Part of a small language model's weights.
Size: 13 layers, width 512, 8 heads of 64, MLP 2048 GeGLU, 58.7M parameters.
Training: a variant of Muon for these matrices, 634M tokens, 9675 steps.
Each number is 128 + 24 x the weight over its row's rms, rounded and kept within 0 to 255. Layers, rows and columns count from 0. The size above them is the row's rms in percent of the matrix's.

# layer 5 MLP down (transposed), 2048x512, rms 0.0627, rows 1286-1302, columns 448-511
size [ 96 102 105 103  94 110  99 106 116 108  80 104  98 106 106  93 104]
[[111 143 125 147 157 153 177 128 139 130 136 155 134 101 113  83 121 106 118 152 167 134 175 153 107 110 161 104 117 118 111 112 151 107  84 141 131 156  97 142 171 141 121 143 122  96 120 122 166  98 132 134 122 137 141 103 152 113 123 129 122 151 129 117]
 [141 130 112 146 166 142 155 108 116 114 111 120 136 121 112 102 165 113 129 108 120 135  82 136 101 158 146  92 127 143 116 128 168 111 136 156 104 137 136  97 136 151 103 136 106  78 167 104 102 123 145 107 158  97 161 156 153 113 145 166 120 143 132  95]
 [145 101 142 141 153 128 132 139 163 133  58 154 141 145 120 124 136  70 158 117 151 152 126 131  88 121 108 123 122 143 161 150  70 159 168 137 146 127 129 124 142 137 111 138 154 147 146 122 100 152 107 155 128 135  96 158 150 169  94  94  98 154 142 105]
 [139  98 115 131 129  92 165 124  94 132 128 102 112 115 105 133  95  68 121 166 160 144 118  97 154 122  97 112 121  99 134 131 118 120 106 140  94 125 112 132 103 105  97 147 121 101 118 126 144 174  98 140 100  95 154 128 124 156 129 143 137 159 127 103]
 [161 173  97 111 176 112 113 122 136 135 126 129 140 138 129 150 102 123 109 128 159 125 113 127 116 136 152 130 110 157 113 160 139 111  95 108 141 119 129 139 111 129 134 121 195 138 111 110 153 136 153  86 144 146 122 132 133 157 148  94 107 121 114  94]
 [132 144 153 154 108 118 138  89 165  81 113 107 144  91 120 113 158 145 131  96 113 144 101 121 129 115  80 132 105 181  83 162 116 137 158 144 152 133  75 147 220 112 185 163 168 189 121 108 176 115 116 132 128 175 152 118 125 133 144 126 123 155 117  90]
 [ 86 150 120 136 135 139 167 125 125 119 110 157  92 113  93 129 105 110 139 139 119 132 124 131 140 127 130 125 108 125 140 162 147 125 111 133 116 143 128 183 142  92 166 140 100 151 108 137 161 122 121 133 158 134 184 106 109 173 118 176 144 154 134 135]
 [ 99 162 156 107 168 133 107 106 165 114 155 122 175  92 133 132 175 117 125 126 113 116 146 144 137  98  70  85 120 117  88 103 171 112 127 131 122 114 143  89 139 154 123 129 142 125 181 148 127 119  89 147 138 157 115  89 151  83 109 112 130 114 134 118]
 [110 169 127  87 152 104 126 163 129 141 129 144 140 123 130 126 151 104  71 122 135 121 113 122 110 139 137 138 124 125 128 179 170 134 122 154 125 117 133 125 134 157 154 101 118 116 132 146 154  96 164  82 139 163 154 120 164 130 129 107 149 136  86 133]
 [176 102 146 131 142 125 100 132  95 146 132 194  50 157 120 107 125 142 161 125 153 150 106 121 134 135 175  84 103 113 109 131 134 140 110 121 136  98 102 137 136 162 140 137 177 140 188 104 132 138  91 110 147 160 159  91 127 112 131 126 164 104 110 105]
 [171 100 160 106 134 129 121 159 140 143 102  97 133 174 134 159 110 160 115  95 147 100 136 127 137 117 123 169 137 140  92 157 102 117  87 132 155  91  59 149  75  99 147 147 114 134 157  92 138 165 160 115 135 138 110 138 137 113 135 120 125 112 112 135]
 [124 130 137 152 141 144 141 120 133 131 108 130 142 155  76 128 161 119  96 121 130 137 109 148 114 127  74 134  94 118 116 126 136 106 179 123 122 100 108  97 134 108 157 180  96 126 122 147 136 137  65 162 157  98 119 106 103 146 120 123 132 134 121 102]
 [152 136 137 101 104 130  77 117 133 143 135 135 105 132  91 177 116 160 142 153  66 133  92 137 162  93 166 121  93  99 114 148 130 127 112 162 137 175 165 130 130 129 142  92 145 109  96 171 139 128 127 149 118 141 122 123 106 125 141 122 101 110 129 146]
 [ 99 109 152 105 106  78 138 157 135  97 138 144 119 151  93 117 109 139 133 146 113 137  99 149 131 102 124 175  98 120  87 139 148 121 110 147 136  82 120 135 140 133 131 174 125 152 143 105  78 132 153 116 129  71 118 151  98 127 119  96 100 155 154 148]
 [146 146 167 125 162 112 156 162 117 102 131  79 117 105 125 142 117 122 135 132  90 101 163 117 130 140 119 148 145 145 120 145 148 133 116  65  74 122 119 149 129 139 125 134 110 106  99 116 112 132 155 112 109 143 124 166 126 135 121 129 119  94 143 178]
 [137 128  89  86 116  91 141  91 162 138 150 133 157 169 108 114 132 136 145 115 115 145  73 145 129 150 112 133  96 139 122 141 138 133 143 134 102  99 151 109 138 120 132 136 156 126 157 178  90 140 147  75 144 150 123 165 131 115 129 133 112 149 103 116]
 [117 137 135  93  67 129 148 132 120 170 149 126 138 167 145  96 139 150 159 105 109 149 111 162 106 129 131 124 161  86 100 106  87 138 111 114 128 144 160 145  96 143  88 112 149 154 100 128 140 156 124 164 106 119 150 145  93 150 122  58 136 139 153 122]]
# layer 5 MLP gate, 2048x512, rms 0.124, rows 1287-1302, columns 448-511
size [110 101 102  94 104  95  94 108 104  78 108 105 103 108  90  95]
[[103  94  86 121 162  82 148 103 153 165 141 156 161 122 144 156 133 127 141 112 106 170 157 111 142 159 177 121 131 123 109 146 171 125 103  93  97 142 133 159  88 158 160 174 123 129 144 123 128 118 132 142 148 151 135  88 140 167 130 125 127 137 131 141]
 [129 122 124 126 102 127 170 133 153 147 151 145 134 191 105 153 130 139 109  92 165  99 141 136 103 124 126  94 170 102 161 122  98  79 142 125 134 123 121 114 138 144  85 153 109 130 122 144 172 133 136 117 106 124 112  73  98 112 130 115 119 169 130 135]
 [123  76 110 185 131 158 178 123 120 139 139 140 129 128  86  88 129 148 124 166 117 115 130 131 151 127 158 117  82 119 110 146 106  99 132  81 130 127 113 126 121 141 123 121 118 109 104 108 100 135 125  98 104  83 166 114 125 129 167 128 130  87 138 103]
 [127 119 142 128 142 159 117 122 163 129 122 177 159 127  99  76 129 112 129 127 144  99 123 137 117 121 118 153 136 137 145  92 130 139 117 119 139 149 106 112 144 105 141 111 153  99 126 121 108  90 168 108 132 142 137 122 102 110 145 152 128 168 130  77]
 [ 99 143 106 113 104 148 149 143 109  87 139 128 147 143 139  77 148 149 111 161 104 125 128 132 129 101 131 104 136  90 125 146 145 150 117 133 103 112 112 147 102 132 118 148 119 102 134 141 142  98 161 144 133 117 148  86 136 125 112 145 122 155 106 116]
 [147 130 192 147 115 155 136  89 151 138 149 118 117 193  82 126 137  95 108 117 127 136 102 100 101 157 109 126 164 154  98 107 136 128 141 140  72 104 149 106 181 113 126 148 151 121 141 126 122  76 140  85 158  97 104 133 120 158 150 138 171 130 136 103]
 [123 123 106 142  84 114  98 127 124 102 193 130 135 127 128 125 134 132 171 114 138 136 114  82 149  92 128 158 114 141 149 153 121 123  78  98 138 144 144 135 115 129 166 117 144 122 133 115 144 129 109 106 132 139 102 131 106 124 136 139  88 159 102 115]
 [ 85 130  90 144  98 152  94 111 149 155 137 105 102 138 142 140  99  86 156  80 158 124 144 137 111 127 129 120  82 130 161 126 115 172 144 113 103 162 151  92 182 145 102 141 154 122 135 151 131 145 101 111 151  93 110 117  97 101 137  94 162 119 161 149]
 [115 133 137 107 123 129 108 105 163 144 147 102 174 138  72 126 170 108 122 168 139 130 156 142 155 168 117 149  99  93 120 124 138 157 120 139 129 119 142  98 117 110 125 170 135 128 131 107 153 125  97 102 167 117 150 144  98 131 148 142 145 121 118 130]
 [168  86 118  86  80 141 195 121 153 119 131 135 145 129 113 140 125 121 152 157 138 105 151 129 129 106 100 145 124 165 124 162 149 156 115 137  77 121 146 119  98 114 103 133 118 163 178 103 140 159 122 128 135 112 157 129 162 122 135 134 163 210  94 115]
 [157 114 128 181 106 102 157 152 119  76 109  88 156 181 100 102 111 106 134 100 109 139 108 130 129 159 150 154  95 113 146 187 169 122 103 129 118 122 134 154 100 138 123  95 149  78 116 145 176 118 139 139 152 113 144 187 167 132 101 139  87 130 111 101]
 [143 143 123 108 121 126 149 106 114 132 132  84 127 140 141 123 135 131 173 129 112 142 147 139 124 132 174 110 109 135 116 148 114 117  99 104 139 127 119 140 171 100 129 139 116 133 101 109 138 148 107 104 146  81 145 143 113  84 170 153 100 156 138 125]
 [149 120 121 157 168 126  80 149 162 180 124  89 155 107 153 121 151 113 158 122 135  95 123 131 124 113 128 149 105 130 139 158 121 123 154 108 140 134 138 130 114 112 125  97 138 137 112 154 131 120 151 162 129 167 153 124 110  91 134 136 139 127 114 111]
 [103 136 154 136 147 146  92 147 149 120 110 133 145 119 122 136  88 100 102  98 160 113 109 179 117 151 110 114  94  96 119 161 104 103 149 141 137 118 153  98 138 108 146  97  98 119 116 124  87 145  86 151  81 106 167 179 143 100 120 181 144 102 109 105]
 [107 113 120 122 119 133 151 135 174 103 120  91 130 148 170 101 122 147 175 119 148 159 127  68 121 167 114 130 146 102 117  95 138 100 135 170 141 134 125  97  62 110 128 139 118 132 106 112 167 143 139 192 151 128 121 139 124 127  88 134 124 112 113 123]
 [102 135  98 181 117 134 140 152 107  66 160 117 139 144 146 162 164 149 132 154 149 111 114 153 112 155 139 158 152 140 141 134 126 132 116 115 105 130  73 115 106 153 139 149 184 125 164 104 101 151 135 123  92 136 136 101 124 195 135 114 113 141 146 115]]
# layer 5 MLP up, 2048x512, rms 0.131, rows 1287-1302, columns 448-511
size [109 102 101  76 103 103  98  99 113  78 104 109 102 106  97 101]
[[148 144  71 109 118 156 162 124 152 142 114  73 140 146 143 125 131 127 104 140 117 131 137 112 126 139 150 171 132 131 115 152 126 125  98 119 114 142 169 117 167 158 119  69 145 122  85 105 118 118 102  94  81 121 103 164 142 128 124 164 119 120 118 172]
 [119  97 141 176 135 162 120 159 103 127 103 116 167  96 169 150 133 141 118 138 157 133 120 145 134 148 138 149 131 101 131 127 164 184 134 143 146 133 129 138 126  96 140 119 153 103 105 123 105 109  87 118 140 148 134 162 186 110 115 122 135 179 142 112]
 [110 153 140 109  94 102 149 133 106  66  68 109 101 131 129 148 133 133 145 104 139 128 160 121 139 131 125 109 124 122  77  94 123 120 138 148 107 135 167 129 103 100 152 126 136 107 169 112 129 159  97 160 135 130 189 120 112 134 127 115 134 131 182 145]
 [175 121 147 104 158 130 114 115 131 153 136 142 159 151 121  84 145 152 135 103 161  99 121 135 128 107 143 133 156 184 138 101 117 115  98 135 135 170 137 120 113 117 143 133 183 113 129 110 109 116 139  99 124  99 125  73 112 171 142 112 143 157 146  80]
 [147 136 144 126 129 128 112 103 122  92 114 138 111 162 136 149 103 134  92 104 139 114 103 116 144 129  73  71 142 122  60 158 101 123 143 110 155  99 107 168 143 110 172 111 102 140 104 121 103 161 146 148 127 134 109  89 144 143 129 128 121 113 148 118]
 [132  99 151 148 144 161 123 127 127 117 132 115 109 142 128 145  98 138 122 165  66 116 134  66 125 164 111 140 156 126 152 133 159 128 174 153 120 119 126 146  86 129 117 168  87 128 128 109 184  90 172 153 102 121  97 117 152 145 142 113 139 101 141 159]
 [141 135 145 121 169 130 108 128 100 133 157 124 166 104 124 102 133 177 124 116  78 125 124 136 112 100 135 127 172 108 126 110 135 148 138 136 150 156 158 140 141 114 127 127 133 135 140 107 125 133 143 151 103 144 132 102 161  99  89  61 129  98 131 108]
 [117 151 120  85 145  83 138 133  91 115 148 170 102 123 113 133 146 133 127 141 106 118 126 143 104 147  97 140 150  87 141 170  94 152  73 162 139 113 133 113 104 111 133 131 128 130 122 147 119 105 135 118 136 150 120 101 128 116 116 105 164 174 168 112]
 [122 129 154 129 132 139 111  97 103 117 124 129 143 166 108 129 147 160 143 127  98 109 142 176  85 176 127 108 104 140 116 109 137 134 138 156 126  91 104 130 133 128 116 125 139 110 130  88 107 136  64 126 108 101 165 135 164 134 149 103 124 137 109 125]
 [126 136 150 114 128 156 110 129 118 145 134 116 161 131 139 103  80  65 132 149 136 106 128 107 151 121 112  89 154 161 140 129  73 108 196 109 145 170 163 126 126 136 108 191 124  94  96 111 151 181 144 130 136 143 139 124 137 166 150 153 128  75 133 111]
 [155 109 132 131 130 131 132 123 143 113  80 143 140 117  96 144 130 117 119 107 142 157 149 146 110  97 138 143 165 117 114 136  91 139 117 145  85 164 141 138 136 143  88 138 195 102 108 135 123 140 130 130 139 157 178 134 145 148 116 148 150 124 132 120]
 [147  90 133  99 109 114 160 169 136 120  93 116 176 100 114  86  78 123 108 115 107 147 127 182 146 129 123 165  95 117 118 139 156 115 136 116 109 114 106 115 121 135 118  81  98 159 140 108 157 156 128 182 135 173 130  96 124 159 162 124 152 105  94  91]
 [145 127 100 117 144 123  73 108 159 140 142  88 137  98 114 133  95 151 172 126 133 125 155 126 142 170 122 106 121 136 107 112  95 131 136 136 150 109 139 107 117 138  93 135 112 130 148 171 111 146 121 163 117 150 122 148  83 128 145 124 141 142 109 126]
 [158 124  86 122 108 128 146 105 108 106 138  92 104 137  80 111 110 129 114 120  98 146 100  99 147 164 158 167 133 134 151 136  85 113 156 147 117 178 115 136 148  94 118  98 120 159 165 158 139 116 168 100 137 127 147 141  98 121 127 115  72 148 122 100]
 [111 124 134  72 117 137 125 124 129 109 148 133 162 133  78 174 110 110 158 129 111 153 101 118 123 166  78 142 105 125 156 138 144 104  94 149 116 120  96 207 122 123  94 127 147 149 145 110 124 120 155 103 138 106 101 142 141  84 173 181  72 152 120 141]
 [115  98 185 114  98 116 129  92 124 184 159 136 114 121  99 112 174 124  82 116 167  58  98 124  99 132 168 136 149 150  96 106 137 115 140 131  94 160 121 131 106 158 152 129 131 159 157 120 155 143 133 118 146 128 106 103 146  90 127 110 140 150 120 120]]